From a checkpoint of a small transformer trained on Wikipedia.
Training: a variant of SOAP for these matrices, 81M tokens, 2472 steps.
Each number is 128 + 24 x the weight over the matrix's rms, rounded and kept within 0 to 255. Layers, rows and columns count from 0.

# layer 6 MLP gate, 192x64, rms 0.248, rows 105-191, columns 0-63
[[105  90 168 107 101 132  95 121 119 167 108 136 158 100 178 142 155 132 130  83 104 136 106 129 146 119 158 144  92 120 122 155  90 156 109 137 148 137 132 112 152 151 115 128 131 116 110 145 141 119  85 116  92 135 110 104 138 110  87 106 166 155 109 125]
 [ 97 115 105 109 127 128  99 131 133 159  98 132 151 163 120 151 153  86 185 128 129 160 121 103 151 118 129 140 169 180 109 135 116  68 141 144 140 146 113  95 162 139  83  63 114 168 130 157 158  91 143 128  99 112 122 125 135 102 134 152 104 132 120 107]
 [ 81 105 118 169 116  85 151  81 136 149 152 151  92  97  99 124 148 140 114 126 104 197 131 116 113 141 111 153 104 142 164 110 124 143 104 134 144 155  83  81 157 140  90 172 146 148 158 182 138  97 118 156 149 167  87 169 157 134 144  90 121 117 117  93]
 [105 151 136 133 161 145  91 100 129 150 121 165 121 128 132 140 134 120 142 143 131 101 118  86 162 147 119 144 150 131 145 152 140  88  99 117 166 138 135 106 107 124 140 117 154 126 114 121 141 128 168 126 123 130 120 121 119 107 115 110  77  74 149  84]
 [166 124 163 126 115 133 143  73 144  79 150 115 164 141 120 118 165 174 101 183 142 117 138 155 123 109 142 138  94 132 133  89 125 111 149 160  36 128 122 160 149 129 119 105 151 127 142 128 121 147 119 142 115 109 179 143 109 117 151 142 142 126 117 145]
 [132 123 162 123 111 148 130 175 156 154 122 127 153 138 106 151 100 119 127 125  92 151 109 132 118  87 162 126 109 107 141 127 104 154 117 109 102 160 125 143 160 133  90 121 136 162 132 105 106  91 133 109 125  96 103 125 154 145 117 142  79 151 128 111]
 [127 152 103 153 175 169 110 109 146 139 143 140 127 117 147 105 186 107 131 118 126 156 116 153  94 124 158 152 102 182 127 129 118  93 144 140 127 102 158 157 129 173 176 113 120 107 150 119 141 140 151 153 113 105 129 155 141 143 182 115 122 132 140 100]
 [118 156 107  95 132 155 107 181 133 101  69 124 141 162 133  99 114 134 131 135 131  90 118  78 100  75 130 106 145 129 134 152 119 140 148 113  84 150 163  96 141 128 132 129 176 132 142 149 176 120 114  95 163 154 155 133 144 135 107 129 141 131 128 142]
 [138  94 118 149 119 136 134  68 135 110 121 117 157 128 180 116 143  99  95 146  71 107 129 138 156 184 149 123 133 134 151 108 153 103 109 180 118  87 122 115 145 118 151 143 183 142 154 145 140  99 134 147 160 106 120 127 157  98 155 103 155 102 114 154]
 [138 124 164 142 134 134 132 115 157 116 122 132 133 117 171 159 174 143 140 161 159  98 112  77 120 151 170 143  95 100 122 111 120 115 108 146 143 122 140 118 131 128 129  57 168 127 163 174 156 153  92 151 137 140 126  71  95 125 126 137 129 132 109 133]
 [102  93 110  87 175 141 130 134 118 199 109 117 178 149 135 149 124 115 132 152 183 157 126 104  81 144 119 101 162 128 123 138 120  99 173 125 126 141  81 156 143  91 136 121 134 121 126 121  96 141 140 131  78 140 121 132 171 154 126 121 115 105 110 126]
 [105 108 188 113 116 160 114 145 112 128 112 141 147  99 109 108 114 138 109 162  95 166 118 135 167 103 187 116  68 152 105 179 155 131 129 161 122 164 120 158 141 118 138 100 103 109 120 110 178 119 184 155 101 143 113 130 131 153 104  92 126 143  96 154]
 [ 95 145 129  93 106 132 119 135 137 161 143 141 153 168  82 131 113 103  83  49 134 159 147 130 121 118 109 133 126 171 117 122  96 124 128 153 134 130 135 139 110  87 108 130 129 136 155  98 162 134  98 129 131  76 170 136 113 148 108 111 125 119 129 133]
 [118 111 107 136 108 157 117 123 123 166 134 120  99 180  79 142 163 131  97 118 135 123 113 140  93 145 140 102 115 133 123 149  68  96 131 169 141 114 109 106 127 115 156 161 142 124 170 121 153 182 110 175 148 103 136 109 134 100 144 136 158  93 160 106]
 [145 104 121  82 134 149 117 122 102 164 107  88 144 163  75 139  95 129 146 111 122 141 150 171 111 131 160 149 123 147 161 118 138 122 101 141 107 169 141 131 136 140 159 124  85 136 112 174 101 127 134 137 134 138 103 159 125 148 145 147 136 144  79  99]
 [131 122 123 108 116 157 128 107 106 168 106 147 141 135 120 118 130  93 123 133 100 123 133 194 164 122 141 166 128 138 111 123 139 110 102  83 152 142 122 143 142 146 129  78 120 113 166 111 126 143 139 149 109  84 125 119 162 132 134 106 146 113  97 148]
 [137 163 122 127 112  85 128 147 160 125 133 142 125 164 130 144 138 122 168 128 112 127 133 144 138 133  85 136 139 128 171 134 131 133 131  93 124 136 121 117 171 105 129 102 131 195 127 123 109 121  98 152 129 131 151 137 168 102 118 124 117 123  99 167]
 [136 166 136  93 111 148 126 155 139 115 125 148  98 162 124 109 154 130  97 119  84 163 149  95  95 150 138 123 110  95 157  79 118 114 146 175 122 155 173 117 117 150 168  74  83 151 156 125 134 108 147 166 116  82 161 131 115 134 110 101 132 145 160  80]
 [ 82 171 122 141 143 131  98 131 119 126 164  96  92 142 132 115 177 164 142  84 133 119 141 135 130 135  95 186 109 153 135 124 166 168 169  83 122 174 143 130 163 130 131 165 164 149 142 135 137 128 104 128 116 146 156 157 127  92 175 163 125 131 153 131]
 [ 84 151 133 127 124 145 179 119 109 138 144 168 121 138 146 143 107 144 162 121 107 128 126 137 174 133 119  96 143 165  99 141 150 100 156 124  82 105 133 113 128 124 151 104 115 154 112 123 146 106 167 140 126 100 136 138 174 137 113 102 146 100 152 145]
 [114 119 165 168 135 125 114 141 170 148 133 139 120 111 136 166 155  98 107 160 120 132 153 117  99 126 148 147 109 134  98 133 174 119 121 119  90 140  69  80 130  98  95 103  81 145 128 151 151 137 107 106 158  65 176 113 152 129 151 137 110 156 141 160]
 [103 126 154 123 132 139 142 125 138  68 107 153 134 167 125 121 116 140 157 149 172 154  90 148 150 115 108 125  96 108  88 148  39 162 122 108 148 135 133 161 159  92 113 108  90 150 157 130 126 106 126  94 130 126 133 131 152 114 107  97 135 174 127  98]
 [119  87 169 130 122 134  74 148 158 179 135 141 146 147 131 126 152 111 126  79 141 120 140 121 134 156 144 124  97 133 125  93 145 145 155 138 128 184 105 140  98 171 130  81  91 163 139 132 140 115 162 155  85 157 106 151 145 131 123 142 109 130 121 117]
 [103 126  98 121 143 107  73 163 110 121  88 114 149  82  99 146 186 121 140  72 119 128 136 141 155 168 130 149  98  91 127 122 129  97 127 101 132 108 135 121 153 137 128 118 147 113 142 151 160 133 142  63 137 150 129 122 112 112 117 143 133 100 151 119]
 [126 202 142 123 156 140 107 127 141  89 126  92 118 130 133 169 164 162 120 133  94 141 175 137  97 159 123 144 117 146  95 123  85  89 121 105  93 164 139 149 114 151 139 157 180 121  84 117 141 133 148 153 128 130 124 138 125 117 136 134 114 132 126 109]
 [126 153 137 100 147 105  99 123 143 146 116 145 134 128 152 151 150 148 114 113 129 109 136 122 131 113 126 136 138 135 112 103 184 151 164  91 130 153 126 119  76  91 112 130 103 150 134 167 167 126 138 137  93 130 113 157 196 168 169 104 124 120 139 121]
 [172 116 138 141 120 160 100 154 110 119 129 102 141 136 107 108 121 130  99 121 135 117 173 203 158 165 124 144 159 157 100 112  81 145 115 111  72  86  97 121 130  79 142 147 148 114 164 129 179 123 131 143 152 131 113 164 128 126 156 157 154 105 141 127]
 [110 104 151 131 119 144 163 138 107 103  80 137  83 147 139 134 138 152  93 110 153 133 127 132 101 138 134 127 113 110 104 160  99 165 100 106  81 115 125 123 139 128 125 138 133 132 144 144 129 125 168  79 141 131 127 154 159 139 115 127 104 155 150  89]
 [140 134 150 143 134 136 155 109 159  57 126 124 130 102 187 121 176 114 144  95 130 147 118 145 125 117 134 189 103 154 135 132 116 121 131 134 105 127  99 122 114 186  85 123 134 148 158 136 143 149 154 159 111 143 118 104 118 111 122 166 122 126 173 164]
 [ 95 103 142 138 116 134 123 148 141 159 173 123 192  84 102 141 129 164 140 120 130 137 125 143 159 121  98 126 143 139 150 193  93  95 175  90  89 143 116  99 122 124  87  95 140 104 155 122 149 125  94 137 126 135  65 161 127 126 127 170  82 116 115 138]
 [116 136 167 169 146 142 125 114  94  96 139 147 141 149 105 158 119 121 174 134 121 143 149 122 139 108 157 134 152 145  74 138 119 162 163 158 160 137 113 108 151  88 116 157 141 163 115 127 120 100 162 102 104 142 111 124 130 116 137 123 140  94  71 112]
 [113 102  97 182 180 116 155 144 146  87 101 129 104  99  92 115 140 124 107 108 161 163 119 121 134 139 117 178 141 123 145 124 185 146 164 183 133 131 145 107 144 166 140 131 136 156 127 136 125 123 128 139 121 108 115 117 110 113 132 145 151 119  97 144]
 [146 152 167  91 120 120 132 119 108  83 117  93 124 116 136 137 154 150 126 133  84 163  92 159 140 145 150 130 109 130 101 137  92 166 135 159 105 166 118 156 123  80 125 124 124 137 147 156 118 134 139  99 101 153  97 135 110 144 116 159 161 139 121 151]
 [102 171 147  91 127 130  94 109 150 134  81  81  99 115 137 122 142 144 157 136  91 159 128 145 145 144 142 118  95 139 129 120  92 120 103 115 129 153 139 169 162 132 145 144 100 135 121 170 140  96 140 161 140 121 126 136 139 138 124 167 129 129 127 144]
 [132 110  88  97 158 137 139  92 134  80 120 143 111 108 169 120 174 147 125 154 131 137 153 116 158 130 108  95 114 139 109 100 127 115 119  96  81 157 151 124 156 120 110 133 168 160 154 108 150 128 119 169  86 129 127 135 137 140 105 109 107 118 132 124]
 [173 127 128  81 155 153 115 136 140  98  98  89 146 103 129 101 150 170 120 148 135 105 114 130 143 148 135 128 112 129 128  92 122 107 121 141  92 121 124 124 106 110 143 155 165 107 126 132 123 163  95 173  85 109 135 121 162 135 141 160 159 134 117 118]
 [117 103  98 166 143 109  71 124 131 112 149  83 124 133  98 104 154 105 149 148  84 174 101 118 125 119 118 145  94 114 149 102  97 165 123 134  93 129  88 123 134 158 116 131 162 162 106 155 118 100 117 122 131 101 120 134 105 156 105 100 144 110 124 128]
 [165 176 123 155 168 113 149 120 111 127 117 149 159  95 104 127 141 108 150 110 139 116 199 127 163 140 108 120 121 143 148 121 108  99  98 151 123  91 103 116 161  84 141  95 147 154 108 141 107 118 149 130 118 132 104 110 132 144  82 113 124 144 108 152]
 [115 128 117 118 118 168 140  78 130 137 130 156 114 105 132 113  88 107 175 100 160 136 163 155 138 109 131 146 111 156 102 126 117 105 138 142 126 156 140 127 144 142 133 105 101 138 127  71 131 112 150 155  91  96 111 139 129 119 118 155  93 118 112 103]
 [170  77 124 120 142 131 108 164 145 138 130  78 141 186  84  95 137 134 120 107 143 115 124 114 121 126 121 126 100 121 150 109 132  95 174 150 108 123 124 132 126 150 115  94 125  99 146 153 139  94  92 103 113 122 150 189 192 137 171 139 114 166 114  88]
 [ 73  72 125 117 116 119  99 130 128 131  85 141 124 146 103  87 127 145  83 147 123 135 116 118 131  78 107 133 108 165 145  90 141 150  97 139 111 122  87 137 147 139 118 100 117 135 127 113 124 104 130 121  99 131 173 127 149 149 129  94 142 113 156 126]
 [ 94 177 108 142 143 160 151 130  88 126 168 168 138 162  70 140 155 100 158 108 124 125 125 134 116 131  96 151 102 131 127 160 109 120 144 131 114 127 108 114 124  93 130 131 130 126 118 150 104 183 111 125 123 150 153 170 165 122 142  73 126 132 157 118]
 [118 129 148 147 131 127 135 168 131 135 130 135 116 123 133 117 156 143 141 103  76 103 127 105 178 148 141 131 125 179 155 128 132 175 134 152 164 130 141  85 128 155 155 124 182 183 129 155 124 106  95 142 121 141 133 150 154 120 123 128  99 102 104 106]
 [122 108 119 129 123 144 132 123 126 140 130 128 110  92 116 181 148 104 214 153 178 131 168 123 145 131 118 163  78 151 145 181 133 141 164  98 149 111 129 162 136 123 127  86 108 144 169 167 138 109 143 161 109 120 134 117 108  59 122 105 121 160 113 147]
 [121 121  98  98 126 141 132 117 139 129  90 197 155 132 113  88 150 112 126 122 148 109 112 162 173 145 114 134 161 134 140 159 161 100 135 209 105 132 121 143 167 109 137 170 141 119 138 128 113  94 143 120 123 127 145 151 129 143  86 145 158 117  92  93]
 [ 96 114 128 106 120 128 125 115 108 101 102 166 153 174 104  83 140 135 143 151 125  92 102 124 169 157 132 154  93 133 146 108 144 144 207 155 143 116 157 161 178 111 121 148 141 141 135 160 118  99 144 156 113 114 147 135 157 166 105  86 118 155  96 156]
 [114 126 131 106 111  90 142 156 144 122 114  98 107 108 141  65 122 147 163 111 136 114 151 120 130 183 126 123 156 105 121 110  69 166 113 138 129 127 139 160 119  88 142 137 154 157 126 160 138 110 119 144  93 125 118 148 126 141 102 130 133 113 103 112]
 [147 122 157 164 148 120  87 125 148 149 131 133 124 108 107 151 139 126 118 123 140 127 147 144  75 163 106 175 135 130 102 143 112 169 133 174 137  91 131 170 103  88 139 123  99 125 121 120 131 124 162 110  99 137 120 149 133 151 111 158  93 110 139  98]
 [116 134 114 148 138 119 154 167 150 137 124 112  81 127 127 120  92 104 119 106 144 131 150 145 149 113 110 106  81  82 128 138 154 165 129 150 125 147  98 151 143 122 146 102 150 125 122 140 166  76 112 194 102 123 107  81 161 108  83 136 115 133 116 143]
 [ 96 171 164 162 122 160  77 121 141 114 116 119 111 142 149 184 103 181 136 135 104  94 196 154 124 123 102 128 125 124  98 100 134 147 129 110 133 151 147 175 127  83 133 111 147 142 118 137 133 117 152 134 115 154  91 123 168 131 103 115 107 113 143 157]
 [ 82 112  70 123 160 122 137 131 132 123 148 121 125 107 112 125 100 121 146 155 149 161 154  98 149 179 110 159 144 120 112 116 157 117 135 113 116 151 149 133  93  94 142 139 107 165 153 139 143 130 178 125 135 120  86 115 121 166 128 134  79 121  96 138]
 [147  96 104 138 137 138 120 134 158 133 144  78  95 133 148 156 117 125 134 128 122 126 166 151  94 104 110 151 120 121 145 127 104 130 117 148 108 148 136 146  97 119 135 123 117 121 139 112 127 123 113 146 114  99 128 122 154 142 106 153 127 160  98 115]
 [ 95 117 122 111 150 125 112 144 132 134  95 103 129 145 108 132 146 160 158 157 113 104  98 142 177  91  98 137 146 180 113 120 118  88 160  97 148 104 133  99 100 103 182 131 170 125 149 138 132 146 158 141 112 106 113  93 123 117 150 152 152 113 134 141]
 [142 149 139 164 127 141 101 109 136 125 137 146 152 111 131 122 147  62 117 131 152 124 167 146 112 162 108 135 147 112 119 157 113 156 145 133 123 130 122 145 119 176 117  65 113 120 176 209  97 147 129  73 102 130 154 183 163  91 159 142 101 136 127 123]
 [107 123 126 159 174 100 125 113 114 117 112  75 140 133 162 123 168 118 125 106 136 141 118  96 122 128 100 140 131 173 129 139 144 109 129  95 118 157 140 118 153 178 104 130 114 156 119 144 129 101 108 134 134 133 165  95 181  85 142 143 161 144  77  99]
 [132 151 165 156 161 102 177 131 142 103 115 107 122 135 136  69 130 119 142 132 123 122 107 170 126 101 126 112 112 108  88 171 108 128 113 141  71 158 153 126 121  87 113 128 119 167 172 147 122 116 113 142 108 137 142 115 147 130 123 117 115 168  99  99]
 [116 125 130 167  97 140  72 148 186 109 159 144  94  76 174 136 142 140 117 119 107 114 178 127 128 118 177  93 120 129 199 165 117 131 122 141 155 118 152 101 105 152 146 148 127 105 126 103 168 127 104 159 146  88 101 135 133 120 144 142  74 128 107 174]
 [ 95 151 101 159 130 136  99 165 143  81 135 144 102 132 104 116 152 144 112 100 117 154  96 149 117 116 140 107 140 129 158 148 108  97 126 148  95 112 174 146 142 135 114 157 163 104 177 121 157 102 171  98 142 110 127 191 179 143 117 115 103 124 163 130]
 [101  82 112 169 125 135 126  81  88 149 110 139 178 138 131 142 157  97 167 150 114 165 116 150 139 148 102 160 148 160 145 111 114  78 132 126 102 100 112 129  94 147 156 144 189 111 133  82  97 119 131 107 151 160 116 112 116 134 151 161 164  96  85 111]
 [ 93 143 102  76  97 151 116 179 149 116 135 169  76 168 100 112 124 142 156 117 111 106 117  83 114 134 114 129 132 100 123 145  78 170 107 127 114 134 119 163 124  98 126 113 115 144 140 143 138 101  87 114  75 112 102 128 144 181 116 102 120 138 100 132]
 [140 113 151 113  97 123 115 122 153 141 146 164 121 139 116 153 107 123 117 127 136 145 105 121 128 112 126 171 163 141 165  71 126 109 172 151 102 149 119  78 147 129 142 144 135 134 159 119 157  83  89 128  92 124 106 114 114 123 131 123 142 107 171 118]
 [140  90 134 102 100 136 102 120  95 107  99 126 110 124 121 102 117 139  84  85 147  96 151 159 120 121 125 164 113 137 132 139 117 182 141 133  94 175 101 127 120  79 136 181 143 134 184 109 173 187 144 140 111 109  99 157 105 115 130 130 134 119 114 124]
 [124 171  94 145 128 142 112 112 152 125 141 149 120 129 159 119 176 142 104 133 109 148 176 123  81 101 178 141 125 149 144  87 133 120 141 164  89 119 161 119  93 103 110 161 109 115 152 140 165  89  98 144 123 115 150 144 125 147 142 125 144 108 164 154]
 [113 164 160 141  78 139  84 127 129 128 115 127 132 137 168 112 131  81  99 155 164 104 140  68 138 162 123 131 137 120 105 125 143 142  95 154 125 158 107 141  80 148 131  75 123 118 141 134 130 135 155 132 100 136 142 137 174 130 152 107  69 168  67 128]
 [101 189 168 161 141 132 120 178 123 125 137 120 105  94 110 115 149  81 151  91  90 155 132 148 173 174 108 171 130 135  77 170 123 156 132 135 112 134 106 137 148 139 106 178  84 131  91 130 142 128 168 108 122 101 127 144 122 101 133 139 122 149 130 127]
 [109 111 168 123 153 155 125 132 159 118 136 149 105 121 168 126 145 104 127  94 146 133 128 112 152 155 152 138 111  72  80 151 104  88 136 148 109 120 136 102 119 121  85 169  97  98 113 189 168 140 116 117 151 155 161 113 119 105 134 137 141 128 134 106]
 [ 80 100 113 136 153 102 151 119 147 116 107 146 144 114 110 129 154  88 111 113 154 134 134 124 127 116  74 117 126 136 121 121 102 112 151 136 138 157 143 147  91 107 152  92 136 149 122 109 151 115  97 141 111 174 154 107 120 178 116 147 106 131  90 129]
 [115 135 177  86 159 187 103 105 151 106 116 141  81 129 167 129 121 124  96  99  99 178  94 143 160 133 153 148 107 115 121 140 119  99 130 147 170 116 138 120 156 125 137 113  95  78 156 145 118  88 103 137 134 123 134 122 132 155 139 128 108 115 108  74]
 [127 136 145 144 144 139 162 103 134 125 136  94 133 139 135 142 115 177 107 112 161 171 168 147 175 122 123 119  95 159 100 183 101 127 138 171 123 177 148 156 138 124 169 130  97 123 145 126 113 104 137 129 160 125 114 109 130 122 106  69 136 175 137 131]
 [ 60  99 118 106 116 133 115 157 118 134 117 100 167 117 104 140 118 138  90 133 123 128 150 147 141 167  98 178 149 125 129  56 138 116 114 129 143 126 110 108 141 100 140 153 155  87 121 134 145 146 130 116 130 147 133 123 160 150  98 126 133 117 107  66]
 [141 142 138 137 165 134 122 101 108 158 153 123 129  96  87 148 166 122 108  77 140 134 167 174 159 104 127  96 102 138 133 141 115 115  90 150 145 156 136 119 117 106 175 125 123 155 151 128 149 131 141 142 146 111 132 133 169 157 114 126 166 140 110 131]
 [ 87  83 129  89 128 127 163 162 126 122 123 121 121 171 153 128 138 161 137 169 107 133 131  76 135 138  99 164 102 112 118 136  75 144 139 139 101 127 102 107 171 137 160  98 102 155 116 132 116 149  97 131 127 148  84 147 131 121  86 100 138 149 119 109]
 [116 158  90 178 121 147  81 103 122  90 163 143 126 177 107 161 136 146 160 167  99 123 155 107 156 136 101 145 152 118  86 153 103 129 101 138 148 123 145 162 143  97 142 117 138 162 112 116 184 141 158 119 117 118 105 115 147  91 152 133 130 162 121 111]
 [120 165  96 113 128 172 102 126 113 112 107 124 142  93 114 102 131 108 111 120 116 125 150 130 132 129 142 108 159 115 150 146 123  88 122 123 109 156 110 134 113 162 124 141 146 109 186 161 115 144 136 137 154 138 125 140 174  96 165 110 150  97 123 139]
 [104 144 142 134 183 133 112 126 160 113  89 134 112  82 143 135 182 116  90 127  98 129  81 161 149 138 102 133 142 135 120 126 105 125 141 122  96 166 151 150 126 128 145 135  83 160 154 125 178 149 110 170 138 122 133 151 161 178 100 104 169 152 139 109]
 [121 147 118 130  92 148 131 137 119 153 110  92 112 150  88 130 141  97 149 144 139 140 126 131 123 157 140 139 128 113 115 164 120 171  93 102  78 108 118 144 108 122 123 151 119 159 100 156 129 156 111  94 123 132 116 123 138 130 111 113 106 102  98 146]
 [141  94 169 137 132 160  96 151 122 120  91 116 176 133 161 105 137  88 141 148 119 131 131 129 139 116  77 107 157 147 133 125 153 113 140 154 110 151  98 100 121 137 113 127 103 166  88 170 137  86 124 109 121 171 162 122 155 166 156 121 145  71  65 127]
 [ 92 171 132 163 146 142 134 112 120 138 144 178 138 123 164 100 105 112 117 151 108 162  84  69 156  92 136 110 122 101 131  91 124 115 151 103 157  66 126 144  91 125 146  96 170 149 117 132 150 109 153 170 120 139 132 117 182 132 135 109 138 114 114 149]
 [108 121 151 118 122  76 115 153 108 138 145  76 141 163 132 133 110 144  88  98 124 167 130 110 112 132 108 136  94 159 139 142 142 158 152 125 117 161  99 151 111 145 144 138 118 109 143 144 115 139 146 149 136 101  91 137 132 185 140 119 139 100 118 150]
 [148 123 138 141 120 177 146  94 119 138  81 151 112  99 111 110 132 101 122  97 121 121 156  83 103  99 139 130 118 108 132 143 143 152 144 156 156 115 127 124 120 144 125 126 175 104 139 108 142 124 119 145 141 119 113 158 150 143 140 116 106  98 135 124]
 [109  97 149 117 127 141 138 171 123 141 122 146 127 146 155 119 162 162 112 120 138 106 130  89  99 134 133 128 121  81 118 184 124 134 123 141  95 112 126  95 119 132 120 133 129 123 178 130 132 159 123 147 170 127 140 119 118 169 111 150 102 105 112 179]
 [121  72  97  96 132 152 131 135 122  87 134 141 134 111 112 107 126 157 160 124 158 120 190 122 125 143 129 113 107 152 161 146 114 124 154  96 171 109  72 142 123 130 119 154 144 105 145 149 169 116 126 166 122 135 121 148 151  99 133 166 140 128 172 144]
 [ 97 114 176 117 141 131 130  87 123 132 125 142 123 138 143 161 132 134 132  90 107 155  84 108 138 110 127 155 137 172 120  93 162 136 120 173  93 134 158 105 119 116 100  86 137 139 140 105 112 106 129 130 119 126 133 150 143 139 145  90 119 115 109  93]
 [140  65 166 112 121 131 131 127 113 127 128 131 127 138 154 109 127 135 115 121 150 153 129 162 108 140 159 158 120 136 133 129  87 127  86  93 115 111 155 105 119 132 100 137 157 127 192 136 131 116 158 124 125 148 129 110 109 130 125 112 155 105 115 118]
 [129 127 122 157 116 132 143 140  95 130  95 107 124  81 118  79 104 156 164  99 158 126 129 129 146 159 107 169 136 137 137  61 127 155 125 111 100 127 101  73 120  96 124 123 151 123 127 114 127 124 108 107 113 159 119 158 142 129 155 162 136 114  86 121]
 [119 141 145 132 103 110 104 177 143 166 118 138 149 124 184 120 125 153 142 126 162 150  89 149 109 189 152 118 125 126  94 111 109 140 111 142 115 135  96 183 102 165 132 141 126 159 152 146 159 124 128 109 104  85 151 138 134 106 141 126 114 116 141 131]
 [130 167 146 130 118 145  79  82 162  97 133 152 168 137 120 152 121 102 104 119 108 125 100 159 149 131 129 133 102 137  62 127 102 112 144 105  91 139 143 176 129 141 117 162 144 158 130 117 157  96 185 100 145 143 141 112 120 134 133 113 123 123  92 151]]